config.toml
num_hidden_layers = 15
hidden_size = 256
num_attention_heads = 3
num_key_value_heads = 3
head_dim = 128
intermediate_size = 1024
vocab_size = 5558
hidden_act = "squared_relu"
norm = "rmsnorm"
norm_place = "pre"
norm_eps = 1e-05
positions = "learned"
qk_norm = false
attn_scale = 0.0884
bias = "none"
tie_word_embeddings = false
parallel_block = false
extras = ["some layers without attention", "local attention windows", "hashed n-gram embeddings"]
init = "normal"
init_std_qkv = 0.0436
init_std_o = 0.00796
init_std_up = 0.0436
init_std_down = 0.00796
optimizer = "adamw"
learning_rate = 0.00142
beta1 = 0.9
beta2 = 0.98
weight_decay = 0.15
lr_head = 0.00901
warmup_steps = 372
schedule = "wsd"
decay_fraction = 0.274
decay_shape = "linear"
final_lr_fraction = 0.0
batch_tokens = 65536
max_seq_len = 2048
doc_mask = true
train_tokens = 277600000
max_steps = 4236
dataset = "wikipedia_en"
Each number is 50 + 10 x the weight over its row's rms, rounded and kept within 0 to 99. Layers, rows and columns count from 0. The size before them is the row's rms in percent of the matrix's.

# layer 2 MLP down (transposed), 1024x256, rms 0.052, rows 310-337, columns 128-255
124:49 53 46 36 39 60 49 54 67 49 59 35 60 59 46 49 56 56 35 64 58 62 41 40 51 73 34 46 57 78 36 41 40 43 48 54 47 21 47 54 36 46 55 53 40 56 49 52 49 33 52 38 55 50 42 52 52 51 53 50 66 56 67 61 50 61 53 69 36 49 40 49 59 64 41 48 52 66 41 46 41 65 50 41 42 53 43 41 53 56 44 34 46 61 35 58 33 35 43 53 48 35 54 38 61 61 46 41 46 43 42 55 59 36 39 35 55 56 53 56 46 48 41 51 39 34 55 53
096:46 60 58 44 40 41 46 46 43 37 43 80 45 46 52 56 62 66 67 43 36 69 43 50 49 47 57 53 49 56 52 63 64 44 54 54 61 66 43 48 40 46 38 44 36 41 54 50 32 55 45 59 57 59 49 48 71 29 48 51 51 47 36 57 47 35 44 63 67 65 56 40 51 54 44 58 38 59 61 56 67 53 64 34 48 68 45 51 49 51 15 54 48 53 51 49 63 44 40 24 60 37 66 46 41 53 47 71 51 51 53 54 56 60 43 64 52 36 48 39 35 58 43 59 50 42 43 57
109:63 63 45 57 67 55 51 50 48 52 56 47 57 54 30 59 52 51 39 53 51 41 47 33 46 55 73 65 40 52 33 47 62 67 64 53 55 50 38 47 49 50 51 43 44 57 62 53 34 58 39 57 43 30 51 62 64 61 62 49 50 39 45 28 38 39 61 43 35 53 38 49 39 41 34 45 41 62 49 44 77 50 49 56 54 63 52 52 37 58 37 45 43 36 44 51 48 41 50 44 43 48 28 48 50 57 50 56 43 65 55 48 34 65 55 40 42 46 49 36 56 55 37 51 42 53 51 45
112:36 39 38 49 58 56 55 43 38 42 58 44 68 44 61 41 53 57 31 75 54 58 39 61 47 40 44 57 59 37 43 62 51 58 49 42 53 31 55 61 45 57 53 51 38 46 64 46 55 47 45 47 46 49 32 64 60 44 50 79 38 34 58 31 57 49 50 33 16 52 55 66 59 72 66 66 58 46 55 53 47 52 56 30 60 62 60 50 51 54 48 44 59 57 30 48 54 58 59 55 58 56 32 50 36 43 57 55 48 49 51 56 73 42 58 56 55 56 51 53 50 52 52 43 41 62 59 49
102:34 54 55 58 52 59 38 58 21 49 30 42 46 62 52 42 49 39 58 48 43 49 53 33 48 57 49 69 51 46 58 53 44 46 42 59 57 50 41 48 65 47 37 58 46 56 55 57 51 39 65 50 48 49 36 56 38 63 45 48 25 44 63 31 48 47 49 47 41 56 44 49 53 62 38 61 51 61 49 42 57 39 54 48 33 63 49 67 65 51 44 50 62 49 41 43 28 50 75 68 48 34 39 65 44 52 42 40 40 48 69 51 71 50 54 59 47 30 56 63 37 51 40 43 64 43 47 41
093:50 51 46 48 47 73 71 34 41 57 56 36 49 54 70 51 45 50 53 48 51 37 49 76 36 44 63 30 53 49 57 51 49 61 55 49 35 68 51 56 39 47 60 56 54 42 48 40 51 52 61 54 41 55 60 43 54 42 47 51 37 60 54 59 42 40 52 61 23 47 63 56 45 58 47 51 44 52 57 36 55 59 56 40 47 53 46 63 24 46 53 49 53 46 40 49 48 51 51 48 46 48 45 50 58 47 56 55 53 48 38 55 46 46 53 58 53 55 56 26 45 32 42 51 62 53 59 34
101:58 51 50 54 42 61 51 36 39 44 35 47 36 47 53 53 56 49 49 63 48 46 46 40 43 54 50 66 66 50 43 60 39 73 43 38 56 30 46 64 55 48 44 50 69 40 47 59 55 53 50 34 38 47 35 39 49 58 43 60 34 50 49 43 52 64 53 51 38 54 57 44 69 33 50 38 54 62 49 44 51 56 64 66 54 57 42 30 62 54 66 42 61 51 44 49 54 27 57 30 40 32 40 49 49 46 64 46 55 50 46 50 48 35 67 46 43 66 54 64 61 45 54 51 51 61 57 69
102:38 48 57 58 39 53 61 50 46 50 38 75 49 41 55 47 49 32 29 52 55 49 57 48 51 58 46 67 46 70 33 43 65 52 52 42 33 37 59 59 48 54 60 68 48 59 62 59 46 59 42 56 62 57 38 64 41 73 56 53 62 40 55 41 29 43 48 55 40 54 49 49 55 45 60 36 52 53 51 52 40 35 45 40 53 48 42 48 52 62 49 44 65 42 45 45 68 52 65 32 64 70 50 47 59 54 49 54 50 54 43 41 53 55 44 50 68 63 44 45 46 43 48 63 48 30 60 61
112:41 51 48 47 64 46 43 51 53 40 40 43 64 47 60 45 59 49 50 48 64 55 55 49 50 56 50 45 38 48 40 38 68 63 45 42 58 36 44 49 43 51 71 54 43 38 37 52 24 54 51 55 51 70 37 49 60 71 45 36 56 58 50 44 65 43 50 61 42 71 47 64 70 36 41 50 24 58 68 59 60 48 42 37 42 54 40 38 60 58 49 58 43 34 56 43 37 45 54 45 56 60 47 52 55 48 50 40 47 50 57 36 55 43 36 42 63 31 38 45 47 39 69 50 63 50 45 28
101:50 53 60 40 60 47 57 43 52 32 49 62 57 58 57 43 56 57 43 61 55 66 46 43 56 47 39 61 47 45 45 66 38 56 53 49 60 57 47 49 59 33 40 45 34 38 78 23 43 46 49 42 30 40 44 61 31 61 36 61 54 54 56 44 47 42 49 38 41 54 43 42 49 62 51 40 52 69 32 51 70 33 54 53 43 55 57 47 48 44 48 58 44 55 27 61 62 45 49 55 46 66 45 53 52 44 41 52 54 38 48 43 48 44 71 44 66 37 61 61 50 74 47 34 37 43 67 60
100:34 63 73 52 65 56 48 50 58 38 41 68 47 38 32 70 59 54 45 41 43 55 44 48 45 50 57 62 53 54 53 45 55 48 62 53 46 40 40 53 59 40 55 40 26 56 43 48 55 55 66 54 49 46 51 54 76 47 57 52 46 51 32 46 46 62 33 61 54 50 45 36 51 47 65 63 49 45 60 45 55 55 71 46 48 52 49 59 55 49 47 61 53 45 51 37 56 55 56 66 52 38 42 55 40 52 50 57 31 65 40 74 57 50 44 44 46 45 51 56 40 44 45 34 38 63 55 32
084:44 56 51 45 41 48 64 41 51 48 53 41 39 47 71 44 49 52 46 49 60 50 38 64 39 47 63 64 60 50 50 49 55 47 45 58 42 52 50 49 68 68 41 58 16 27 51 36 46 57 45 62 33 40 56 55 53 55 61 36 48 46 57 63 50 52 50 55 38 39 42 39 62 31 58 38 42 55 57 58 44 44 28 50 45 52 55 53 44 61 64 59 54 51 32 56 42 49 48 48 51 46 42 40 49 43 41 71 67 26 44 41 58 38 61 44 46 44 74 49 57 56 49 56 42 38 34 37
092:49 63 36 33 45 70 65 39 45 57 54 41 42 56 54 57 55 64 45 59 58 44 52 53 50 60 62 46 39 44 45 54 63 33 41 80 41 46 55 47 48 56 42 58 40 46 65 34 41 34 58 51 36 53 33 44 43 54 47 69 50 44 75 43 64 45 32 49 56 63 61 60 66 43 41 52 56 67 57 35 70 52 59 44 45 46 31 51 45 37 41 39 46 34 46 58 49 57 50 45 55 34 44 52 54 42 53 54 45 44 41 42 55 53 36 33 42 39 58 58 44 59 51 53 44 45 56 50
112:70 42 59 51 39 63 46 48 64 52 40 62 39 50 63 42 47 67 49 59 50 50 55 60 57 86 55 56 47 57 46 48 53 71 45 49 43 48 46 49 57 38 35 42 41 41 42 24 46 55 48 50 51 69 57 52 58 57 40 44 45 59 50 62 57 40 49 52 43 39 51 51 59 79 40 48 51 64 73 57 60 46 47 41 62 60 43 65 37 39 58 55 57 31 44 48 66 39 37 40 43 45 46 69 58 51 41 69 45 49 41 36 49 50 49 61 40 57 51 52 60 42 36 46 48 41 43 45
119:57 29 47 59 47 52 50 44 71 33 42 65 36 46 37 58 60 47 58 50 56 54 52 57 49 53 46 57 57 57 38 50 55 65 39 43 47 39 65 54 39 58 53 46 52 63 43 61 53 38 43 43 47 43 38 62 69 55 42 41 58 34 62 61 58 56 46 48 51 52 31 29 47 57 53 56 36 63 70 68 41 45 49 48 36 43 65 79 47 69 47 53 72 39 44 43 47 36 45 55 53 49 27 53 52 49 48 48 61 48 63 50 39 47 51 39 54 41 45 44 47 38 46 44 44 43 64 40
097:48 59 64 57 41 50 65 55 30 40 46 45 71 43 53 33 69 38 36 54 34 49 42 45 51 46 65 65 64 55 55 55 51 36 39 42 49 39 39 40 40 64 50 51 43 51 62 39 59 65 52 37 59 50 33 51 59 45 66 49 73 47 47 28 47 50 53 33 45 50 47 42 51 49 61 45 41 35 49 67 64 47 54 37 36 64 55 66 51 39 46 46 48 48 38 49 40 51 53 45 43 61 49 59 60 63 38 54 64 59 62 48 62 38 55 36 59 40 42 50 45 66 36 44 46 54 33 55
057:50 49 49 72 50 53 45 49 62 44 46 68 56 43 37 45 54 39 40 58 49 43 54 29 49 38 54 52 60 40 41 41 50 60 61 58 54 65 54 59 59 40 49 37 62 45 50 68 66 53 66 57 62 47 46 58 46 38 56 36 35 33 58 49 50 50 46 56 52 44 93 39 47 47 34 39 64 33 53 46 41 46 51 33 40 60 61 60 55 33 48 49 64 42 43 48 53 56 65 69 52 73 50 51 53 44 26 45 64 46 49 33 58 50 55 53 54 28 72 34 59 58 56 45 53 50 44 51
098:41 49 55 60 37 61 57 55 39 57 42 44 64 50 53 37 43 62 36 51 67 45 46 63 51 46 53 52 51 51 51 56 35 40 42 53 44 30 45 56 45 48 48 42 47 48 56 29 47 33 50 34 34 26 43 59 67 48 32 59 41 66 48 67 42 38 62 35 45 54 70 35 48 59 55 44 47 53 39 46 45 65 52 40 59 55 50 58 43 30 44 49 44 68 18 55 58 52 65 67 61 70 62 61 44 47 51 36 44 54 53 38 51 42 51 47 50 44 87 44 44 49 48 58 49 46 46 57
067:57 58 53 57 51 59 32 39 46 46 43 63 29 39 47 63 43 41 41 53 68 46 46 71 45 42 52 38 58 47 42 41 39 64 44 51 46 41 43 54 51 59 30 54 51 55 51 59 37 67 69 50 47 51 36 41 42 38 45 38 49 65 64 81 41 42 44 55 48 42 51 71 66 37 43 40 67 52 56 37 52 54 56 49 51 40 53 53 51 49 44 66 62 65 50 41 63 34 60 65 55 45 55 47 63 47 62 46 35 74 57 45 56 27 35 65 51 45 42 57 32 22 52 52 52 50 46 64
099:42 60 39 51 37 53 28 46 65 51 37 53 56 45 61 50 55 77 55 54 62 43 50 45 57 61 61 54 47 52 46 56 46 40 39 47 58 74 54 60 51 47 33 56 40 41 50 41 45 53 49 68 47 32 52 48 39 49 43 41 44 56 48 62 57 46 39 44 55 56 56 65 61 68 49 55 36 57 40 66 66 48 51 28 39 58 31 56 24 44 71 67 53 46 54 48 57 40 39 48 59 50 63 51 33 47 43 45 58 41 61 47 64 53 40 62 54 50 55 52 57 49 54 41 49 67 43 52
091:44 49 38 50 38 50 55 57 54 35 53 34 50 60 55 58 60 33 43 45 48 45 53 51 35 56 53 56 58 45 46 46 30 48 55 59 46 53 63 53 40 55 55 57 31 57 51 00 48 62 56 30 59 47 51 40 59 43 38 41 36 63 61 42 50 50 48 46 49 47 61 48 54 58 40 55 49 58 47 64 67 37 40 66 59 54 30 49 36 63 36 57 59 60 40 52 61 63 61 50 43 34 62 76 44 47 45 46 47 60 43 55 30 60 47 42 58 54 57 51 48 83 55 41 61 48 54 53
078:48 50 40 66 58 52 69 43 59 61 54 39 48 46 57 47 63 65 32 55 66 41 40 57 54 62 47 43 44 64 56 39 55 49 59 50 50 47 39 53 39 56 54 34 48 68 51 27 54 46 41 37 46 45 27 42 48 52 36 66 59 38 46 56 40 63 43 45 57 53 61 50 57 38 35 33 48 49 52 54 24 81 35 43 43 42 52 46 40 53 50 56 48 71 36 47 51 45 49 58 39 57 36 43 50 47 64 43 51 49 47 56 49 51 50 42 36 41 46 45 57 43 36 31 52 40 65 55
106:43 56 44 75 49 58 54 49 66 42 39 46 27 52 60 56 56 55 54 69 55 46 50 54 46 52 59 58 48 62 33 43 69 45 34 40 55 46 47 39 59 47 64 46 42 36 46 40 44 67 38 43 41 56 50 40 59 47 57 42 62 53 51 61 43 46 53 45 48 46 53 52 53 52 56 48 55 50 72 66 41 52 53 27 39 46 61 47 51 48 57 50 55 24 27 52 52 47 43 44 46 43 41 47 46 51 44 62 45 42 46 63 39 47 36 36 53 43 59 46 54 59 43 41 42 66 51 29
086:90 48 34 45 55 52 70 33 48 41 67 49 50 39 54 66 45 42 40 52 58 62 54 56 44 41 69 37 50 53 49 47 38 48 40 40 43 50 60 56 51 33 44 53 28 52 64 32 44 58 62 61 50 60 42 42 52 35 34 37 53 60 55 51 59 40 50 51 45 69 60 49 58 71 44 45 48 63 40 48 65 52 41 49 66 58 25 50 52 46 47 62 49 51 50 57 62 43 54 51 52 43 57 52 49 50 51 53 53 60 51 48 45 54 49 42 55 44 57 47 47 05 54 61 59 39 48 44
104:74 53 53 42 34 42 57 59 30 43 51 53 48 47 48 41 53 67 47 71 49 54 53 39 52 44 43 51 60 43 49 56 54 60 32 44 54 48 44 46 51 19 46 55 50 60 49 56 46 27 56 49 33 64 39 55 50 52 48 48 36 40 56 50 39 41 48 40 44 52 52 56 58 58 46 49 50 54 39 51 44 36 38 46 53 37 52 42 56 65 51 51 54 67 55 54 49 47 52 73 53 57 59 50 48 60 46 45 55 49 38 47 54 51 53 51 44 59 49 37 52 58 44 55 61 50 69 47
126:49 20 44 52 64 56 57 44 30 55 39 53 52 60 57 64 36 43 46 68 31 47 48 40 41 47 51 60 40 51 46 57 33 48 46 49 60 68 51 51 55 59 61 45 50 52 51 48 48 45 62 49 46 55 36 65 43 32 60 29 60 54 63 57 53 43 58 46 72 53 64 46 30 37 50 45 51 53 44 39 54 60 50 41 33 58 33 43 58 65 41 55 38 43 45 58 61 47 47 61 34 43 65 53 63 54 53 40 37 44 34 57 58 42 55 51 49 39 45 59 43 39 44 47 43 58 67 47
090:48 48 43 53 39 67 43 43 45 27 45 52 54 56 43 66 47 44 37 52 35 43 48 57 66 55 55 54 60 66 38 40 50 53 44 28 51 37 48 57 40 44 41 48 39 64 42 27 61 57 40 46 54 40 44 56 37 56 38 49 43 54 46 64 44 42 46 48 56 65 56 56 57 50 56 42 56 40 49 48 54 63 45 50 40 46 55 50 47 42 53 41 50 36 45 47 59 41 36 33 46 53 47 36 40 47 40 44 47 48 32 45 45 57 77 47 49 50 62 41 67 51 56 46 35 37 42 68
099:40 30 43 65 54 27 48 53 56 54 59 58 48 49 40 51 49 44 39 51 62 40 58 61 58 54 59 56 69 56 36 57 42 39 61 60 36 59 38 55 60 47 45 54 44 44 51 31 54 49 60 37 46 70 40 48 49 65 59 53 40 44 70 45 53 46 42 41 28 49 47 52 38 36 37 47 64 44 44 38 59 47 42 46 42 39 51 62 32 42 67 54 68 37 43 62 48 55 55 67 50 40 35 47 48 54 43 52 48 53 41 52 48 49 62 63 38 52 64 61 29 39 43 51 48 52 62 72
# layer 2 MLP up, 1024x256, rms 0.0599, rows 311-337, columns 128-255
096:58 47 63 32 37 61 57 65 44 55 31 50 49 50 35 60 39 52 58 40 82 54 52 60 50 39 65 39 57 48 53 53 64 56 40 55 55 40 46 40 61 54 53 34 60 36 42 56 50 55 53 56 61 59 41 51 45 54 68 57 74 36 34 54 44 47 65 28 55 59 57 56 50 42 52 47 38 46 45 49 59 66 37 39 67 35 49 43 33 52 49 56 47 55 68 47 61 56 58 44 59 53 40 50 40 52 58 49 73 76 54 63 39 48 55 44 45 45 48 54 36 56 56 59 49 84 50 58
111:59 57 50 67 61 56 54 48 40 62 36 60 36 44 25 47 40 56 44 49 62 54 47 48 49 44 35 47 47 50 46 46 52 38 61 52 57 45 55 66 50 53 49 37 63 36 35 56 64 45 36 47 47 48 32 58 43 63 51 69 68 53 29 34 43 43 53 57 35 49 40 42 54 37 37 58 50 33 52 53 56 52 56 41 58 37 61 52 41 60 39 43 40 34 39 49 45 46 39 70 51 52 52 45 60 59 55 26 39 55 49 40 31 62 56 53 49 67 45 51 48 50 51 56 53 51 61 41
110:33 37 49 45 37 39 53 57 51 52 48 46 50 58 52 54 52 33 31 55 56 50 51 59 58 49 38 40 56 44 42 43 59 54 34 59 57 51 54 40 53 65 70 49 66 34 55 57 71 32 39 70 30 43 46 46 59 43 54 71 52 48 53 55 52 52 58 40 48 45 53 59 47 53 45 71 58 67 61 43 40 53 38 36 55 23 37 47 53 58 65 31 52 53 43 55 64 62 31 50 56 56 54 46 49 47 52 59 39 41 65 44 67 55 58 53 50 43 44 48 54 45 43 48 48 63 48 39
100:58 50 42 41 47 41 58 48 38 51 41 60 43 58 57 35 62 46 70 46 38 55 52 47 56 34 49 50 44 32 50 50 40 42 51 55 68 63 52 41 52 69 59 42 72 48 34 58 45 41 39 42 47 40 38 48 47 57 53 91 42 47 46 49 52 54 58 46 35 43 47 55 71 48 42 40 53 42 55 48 50 44 55 49 67 33 50 65 50 29 60 61 54 41 45 39 28 48 50 53 53 60 31 49 43 44 59 57 49 41 42 69 59 59 64 47 45 40 51 60 67 49 42 47 59 74 56 28
090:46 45 47 41 44 69 58 54 43 62 43 44 54 46 48 47 64 47 72 56 42 49 45 47 54 59 53 57 48 60 55 51 53 41 59 45 37 32 50 51 49 44 65 42 51 67 54 72 37 59 49 57 44 56 52 52 47 53 53 45 47 37 55 56 63 67 53 64 57 54 51 57 50 46 59 76 55 60 49 66 45 43 58 46 53 31 63 55 62 43 66 33 51 34 52 49 52 62 33 46 51 62 49 32 39 47 44 30 33 36 59 56 59 44 50 36 51 51 57 43 32 63 54 60 62 51 62 60
103:68 57 41 61 62 51 64 45 36 54 43 53 49 51 55 53 56 52 35 42 52 44 39 50 49 45 40 57 63 45 53 55 39 51 45 37 62 26 63 55 43 43 54 51 75 50 57 56 56 47 22 34 46 42 52 46 49 42 44 44 53 44 43 25 49 62 50 55 31 30 47 41 46 58 50 52 62 61 60 38 47 39 55 61 66 42 50 29 72 44 52 56 59 56 46 49 57 37 59 34 49 42 52 49 57 48 44 42 55 62 44 54 66 41 55 55 62 61 50 60 45 35 49 53 64 61 37 40
107:50 54 42 58 47 36 41 58 48 44 47 60 39 47 52 44 57 49 51 65 41 50 45 72 53 39 47 40 41 57 46 47 55 51 70 53 34 53 59 52 46 57 54 67 45 49 59 50 54 72 33 37 44 54 41 45 46 55 57 71 46 47 43 34 43 42 62 42 60 69 47 59 38 57 56 51 41 44 45 41 26 43 53 60 49 38 56 61 65 44 56 61 55 46 58 50 56 54 50 47 57 62 50 50 51 47 65 52 54 51 50 56 62 65 45 59 52 34 36 39 56 30 48 37 50 42 45 47
115:35 41 48 47 62 52 26 63 58 56 57 52 48 44 64 43 54 40 57 25 52 50 51 41 51 58 56 40 44 53 42 57 74 55 64 25 51 32 67 44 58 41 55 55 51 34 59 53 51 42 68 47 52 48 51 52 54 68 37 43 62 61 49 40 57 44 42 46 49 63 46 46 60 45 57 60 49 49 78 49 46 47 43 61 47 34 58 44 61 31 53 49 48 55 53 48 51 40 45 42 60 58 55 45 51 48 73 55 39 52 61 45 50 45 45 51 51 41 30 40 47 24 75 64 49 56 41 50
099:37 45 46 46 48 55 39 49 58 37 51 54 64 60 50 39 48 60 46 56 44 63 50 57 65 59 10 44 38 42 55 57 38 42 74 41 43 66 48 57 52 37 37 44 67 57 58 52 52 52 55 53 37 48 59 58 28 48 68 60 53 60 49 56 44 44 60 35 44 34 35 56 52 55 43 44 48 47 52 60 56 33 55 52 42 48 64 43 62 29 61 51 55 61 52 67 41 51 57 53 54 44 58 59 54 42 37 52 47 37 46 34 60 47 56 51 56 40 46 64 48 61 49 35 49 50 63 59
103:59 46 55 48 59 44 49 63 34 51 62 59 47 35 54 50 53 42 47 41 44 52 57 44 50 43 46 48 51 57 58 44 65 60 70 61 53 51 50 52 61 34 49 46 53 58 56 59 51 47 62 56 39 43 46 36 64 50 43 51 42 44 49 32 44 65 35 62 67 60 51 68 47 42 53 53 47 59 31 68 54 63 64 62 51 45 52 47 54 46 48 62 67 58 64 45 64 57 55 47 60 52 49 47 53 57 34 40 42 55 58 71 54 49 63 60 33 51 46 60 56 48 48 58 38 68 27 49
086:55 51 50 33 50 32 66 48 53 46 38 51 52 35 32 27 66 41 55 43 34 51 52 36 50 59 54 42 40 53 66 55 52 69 57 57 52 52 44 49 59 58 45 52 48 51 53 82 41 44 68 46 44 56 50 36 42 31 29 52 46 49 47 52 58 53 40 40 53 50 39 39 44 39 58 66 38 58 48 46 57 50 56 58 58 48 54 37 53 73 47 50 45 32 59 46 51 73 39 54 65 55 53 46 44 52 60 47 38 60 53 58 49 71 69 68 46 46 33 47 57 54 52 60 42 62 47 39
090:60 50 33 50 28 34 61 68 48 48 44 58 37 63 49 55 49 52 55 48 39 47 62 42 53 58 48 48 64 39 57 57 61 46 29 31 51 52 52 44 62 67 73 54 68 27 44 46 45 25 58 57 39 53 52 64 41 40 52 61 53 49 54 54 41 55 47 59 62 48 58 30 35 38 56 55 50 52 49 40 26 54 47 58 53 48 52 54 44 34 59 42 51 36 43 49 51 52 47 54 51 49 59 49 31 55 45 49 30 34 62 47 54 55 43 50 33 71 42 71 49 56 33 49 64 55 55 47
113:49 43 54 53 49 59 34 64 60 54 44 62 51 41 51 50 46 47 60 51 36 40 62 66 61 54 40 50 59 56 55 61 32 54 49 55 44 32 48 53 60 45 49 50 48 32 54 49 70 47 29 48 52 74 63 66 58 43 36 49 45 55 34 61 44 48 52 42 56 45 26 47 49 56 50 51 60 56 62 31 50 44 62 35 63 41 59 46 42 35 50 49 61 43 45 54 61 54 46 42 46 33 52 54 48 53 41 73 41 60 27 48 66 63 61 55 55 73 38 38 66 43 53 67 49 45 39 62
126:56 31 51 51 47 41 50 64 54 42 60 60 47 50 33 48 58 43 72 32 56 52 52 67 49 33 46 74 51 64 57 65 61 52 68 50 63 37 52 41 48 67 48 41 62 56 40 70 58 57 54 51 59 53 51 53 54 59 49 53 26 35 60 28 59 52 63 43 66 61 30 51 48 51 42 70 45 56 77 54 48 38 59 54 43 44 65 60 52 37 46 53 52 52 72 48 42 48 58 56 48 49 29 57 52 49 48 36 59 55 53 48 62 59 52 46 54 60 51 49 45 38 53 47 49 44 45 41
097:48 50 74 43 42 57 65 61 37 43 43 34 37 56 69 41 69 44 50 61 51 55 41 58 61 39 54 65 62 60 49 52 54 43 60 39 50 41 46 44 54 47 54 51 48 39 59 57 74 64 54 44 61 43 42 61 50 39 66 73 71 42 43 38 60 62 58 43 49 45 39 45 37 50 58 45 39 59 54 48 57 30 67 53 54 58 49 50 39 33 53 42 56 53 29 51 41 50 63 57 47 49 32 53 62 56 45 41 60 46 59 51 69 42 45 49 50 48 32 54 38 54 56 42 44 69 43 37
065:33 51 55 36 42 42 64 56 43 62 51 55 60 44 30 31 53 58 54 43 45 54 53 47 52 48 47 51 47 37 59 62 57 34 41 44 50 45 44 47 54 65 38 53 54 27 64 51 60 48 53 43 65 43 66 64 36 41 65 64 58 46 51 48 65 75 58 47 65 37 43 51 37 36 49 72 40 64 40 55 44 35 60 53 48 43 60 39 53 49 54 48 55 56 48 51 39 61 52 51 42 47 47 41 26 42 47 42 58 62 57 53 45 47 42 41 47 51 43 61 60 42 43 52 59 49 36 47
098:51 51 37 43 30 57 60 41 69 40 52 51 68 51 37 53 49 40 58 58 38 45 58 54 51 56 32 32 52 46 53 46 45 51 74 68 45 33 53 53 44 76 50 45 56 51 46 52 40 46 37 47 57 51 64 53 64 52 38 57 45 51 74 39 51 46 50 48 48 40 48 52 44 43 40 60 61 71 45 50 45 51 47 46 49 43 52 54 53 52 34 50 55 63 42 41 68 54 53 49 45 66 51 52 32 50 56 37 44 40 63 61 42 65 41 50 60 36 45 68 21 38 35 54 61 61 48 59
069:50 55 52 37 56 35 52 40 41 77 49 62 52 35 43 44 40 40 51 50 30 49 58 46 63 48 22 68 41 47 54 52 57 47 55 48 62 58 43 32 57 54 47 47 43 53 35 62 78 51 52 52 56 38 59 57 55 48 51 60 43 47 37 68 53 55 32 40 45 31 51 45 50 52 55 64 57 49 46 49 51 43 56 42 60 42 63 33 47 48 65 69 56 33 60 45 48 49 57 65 42 57 61 30 48 54 49 47 50 51 64 58 25 50 44 51 44 45 47 64 55 33 48 42 56 49 34 55
101:54 73 35 43 42 53 37 64 55 55 20 62 44 36 51 42 46 57 61 58 60 36 54 50 63 50 50 59 46 36 61 61 66 61 40 43 51 55 39 52 57 45 53 52 53 61 27 43 65 50 29 52 70 41 51 67 44 48 46 81 46 37 40 56 51 51 52 64 40 57 49 49 51 57 49 55 40 40 65 53 52 41 39 29 31 51 43 52 57 36 54 54 57 55 47 45 57 45 49 40 48 53 35 56 48 56 43 40 41 34 46 53 55 40 39 43 41 49 23 51 71 59 43 44 67 62 45 41
090:41 46 39 40 47 45 57 64 40 55 41 43 51 58 39 50 57 56 54 48 52 55 54 60 48 45 37 54 51 51 60 70 48 52 29 64 67 47 56 26 47 43 61 33 54 51 50 50 67 31 57 54 47 29 46 43 48 45 51 64 63 50 33 47 56 60 51 52 72 51 53 28 57 37 55 58 42 47 60 77 68 54 38 47 64 60 57 42 57 62 50 48 35 49 65 53 39 42 59 50 43 36 46 60 43 52 37 41 45 47 53 61 49 37 53 44 58 53 24 68 61 60 49 47 46 58 49 51
079:40 52 51 37 62 39 54 42 48 69 45 75 44 45 44 59 37 43 47 49 45 36 45 42 56 43 52 50 58 32 55 60 58 51 51 62 61 52 51 56 56 65 36 37 55 49 43 53 62 54 33 47 61 38 50 63 60 33 59 57 47 36 36 50 53 70 48 39 51 61 49 50 38 43 60 64 59 43 54 56 46 35 52 50 46 57 58 39 75 42 45 55 49 54 53 42 58 43 56 57 54 67 43 35 37 49 46 56 35 46 49 48 37 63 45 50 40 49 35 62 47 38 26 43 56 52 48 43
106:69 44 68 44 39 55 46 42 59 44 26 51 49 64 39 51 42 44 61 69 49 40 56 48 56 47 42 41 51 38 53 45 45 50 47 45 38 47 39 39 63 45 55 41 55 31 49 56 49 35 42 54 56 35 49 70 60 43 43 67 50 51 51 24 44 78 49 62 47 67 46 69 41 61 46 58 61 43 62 35 63 48 55 49 47 31 51 46 44 56 59 51 46 56 57 45 51 50 48 37 55 64 49 32 36 48 51 60 48 42 62 60 37 58 57 59 36 65 47 71 57 62 60 52 54 72 53 46
089:59 36 50 47 53 51 69 49 47 41 71 66 32 59 37 50 45 32 68 60 39 56 50 54 42 43 32 41 60 42 39 68 50 42 45 57 58 62 46 56 53 45 52 61 36 41 63 45 57 49 65 61 48 55 55 48 41 66 60 43 67 48 60 57 50 59 60 62 59 60 48 45 47 46 56 53 49 45 57 71 48 61 58 51 47 54 63 36 44 49 59 53 64 30 55 51 54 49 54 61 45 62 54 50 43 46 51 32 49 69 58 58 59 60 53 55 46 40 63 31 62 41 67 47 65 46 45 48
099:56 37 57 52 48 43 56 68 54 40 29 55 47 42 73 40 47 59 46 43 51 52 49 42 50 44 35 27 48 54 42 56 57 46 42 62 53 61 42 64 41 37 45 53 51 52 34 58 45 46 59 34 46 51 54 49 34 43 67 61 44 48 62 68 42 43 60 43 40 54 50 34 48 48 38 49 54 58 67 38 62 33 57 46 37 27 41 50 40 59 49 60 60 64 41 49 62 47 49 54 47 59 38 51 50 46 52 40 57 73 47 45 56 42 33 55 54 51 54 54 58 40 48 45 57 55 38 29
128:61 33 47 51 51 57 32 46 41 55 50 44 72 57 57 51 42 47 47 52 48 47 37 52 44 29 68 44 32 56 45 53 55 48 60 47 56 48 47 54 67 57 53 59 67 49 54 54 48 69 58 52 57 53 32 56 33 32 43 43 46 52 68 56 50 58 64 35 53 52 56 56 41 36 52 54 48 37 42 46 53 55 43 46 39 37 60 51 53 56 50 58 46 54 68 44 53 43 60 70 40 46 65 58 62 57 56 35 30 51 51 62 61 53 54 46 31 63 53 41 43 33 54 40 63 56 48 39
091:48 56 61 34 42 51 46 62 41 39 50 68 52 50 44 40 45 18 47 53 39 47 56 45 51 44 38 50 53 48 52 55 38 38 23 44 42 41 46 50 49 70 58 57 54 33 57 42 40 35 43 63 57 47 45 62 55 61 60 41 37 61 51 42 56 68 53 47 49 62 24 52 50 43 47 55 59 38 48 49 55 55 52 57 48 55 64 62 51 49 37 60 46 21 63 47 45 51 46 30 54 38 30 43 39 51 55 63 43 54 51 58 52 57 36 52 35 78 49 62 36 48 51 51 52 57 43 44
095:51 34 44 51 44 49 54 41 45 43 51 62 45 51 51 47 43 50 45 63 39 48 59 53 66 23 39 74 55 36 44 37 48 47 53 55 63 55 65 44 54 47 57 42 70 53 28 54 44 40 46 51 43 63 46 56 52 35 63 62 43 64 58 40 61 37 43 36 75 42 49 62 50 33 63 42 61 53 68 43 32 55 42 47 59 38 48 66 58 27 57 58 58 43 67 52 39 57 53 55 59 56 40 53 50 50 52 46 53 42 52 61 59 64 63 51 14 52 33 63 49 48 51 38 50 56 45 60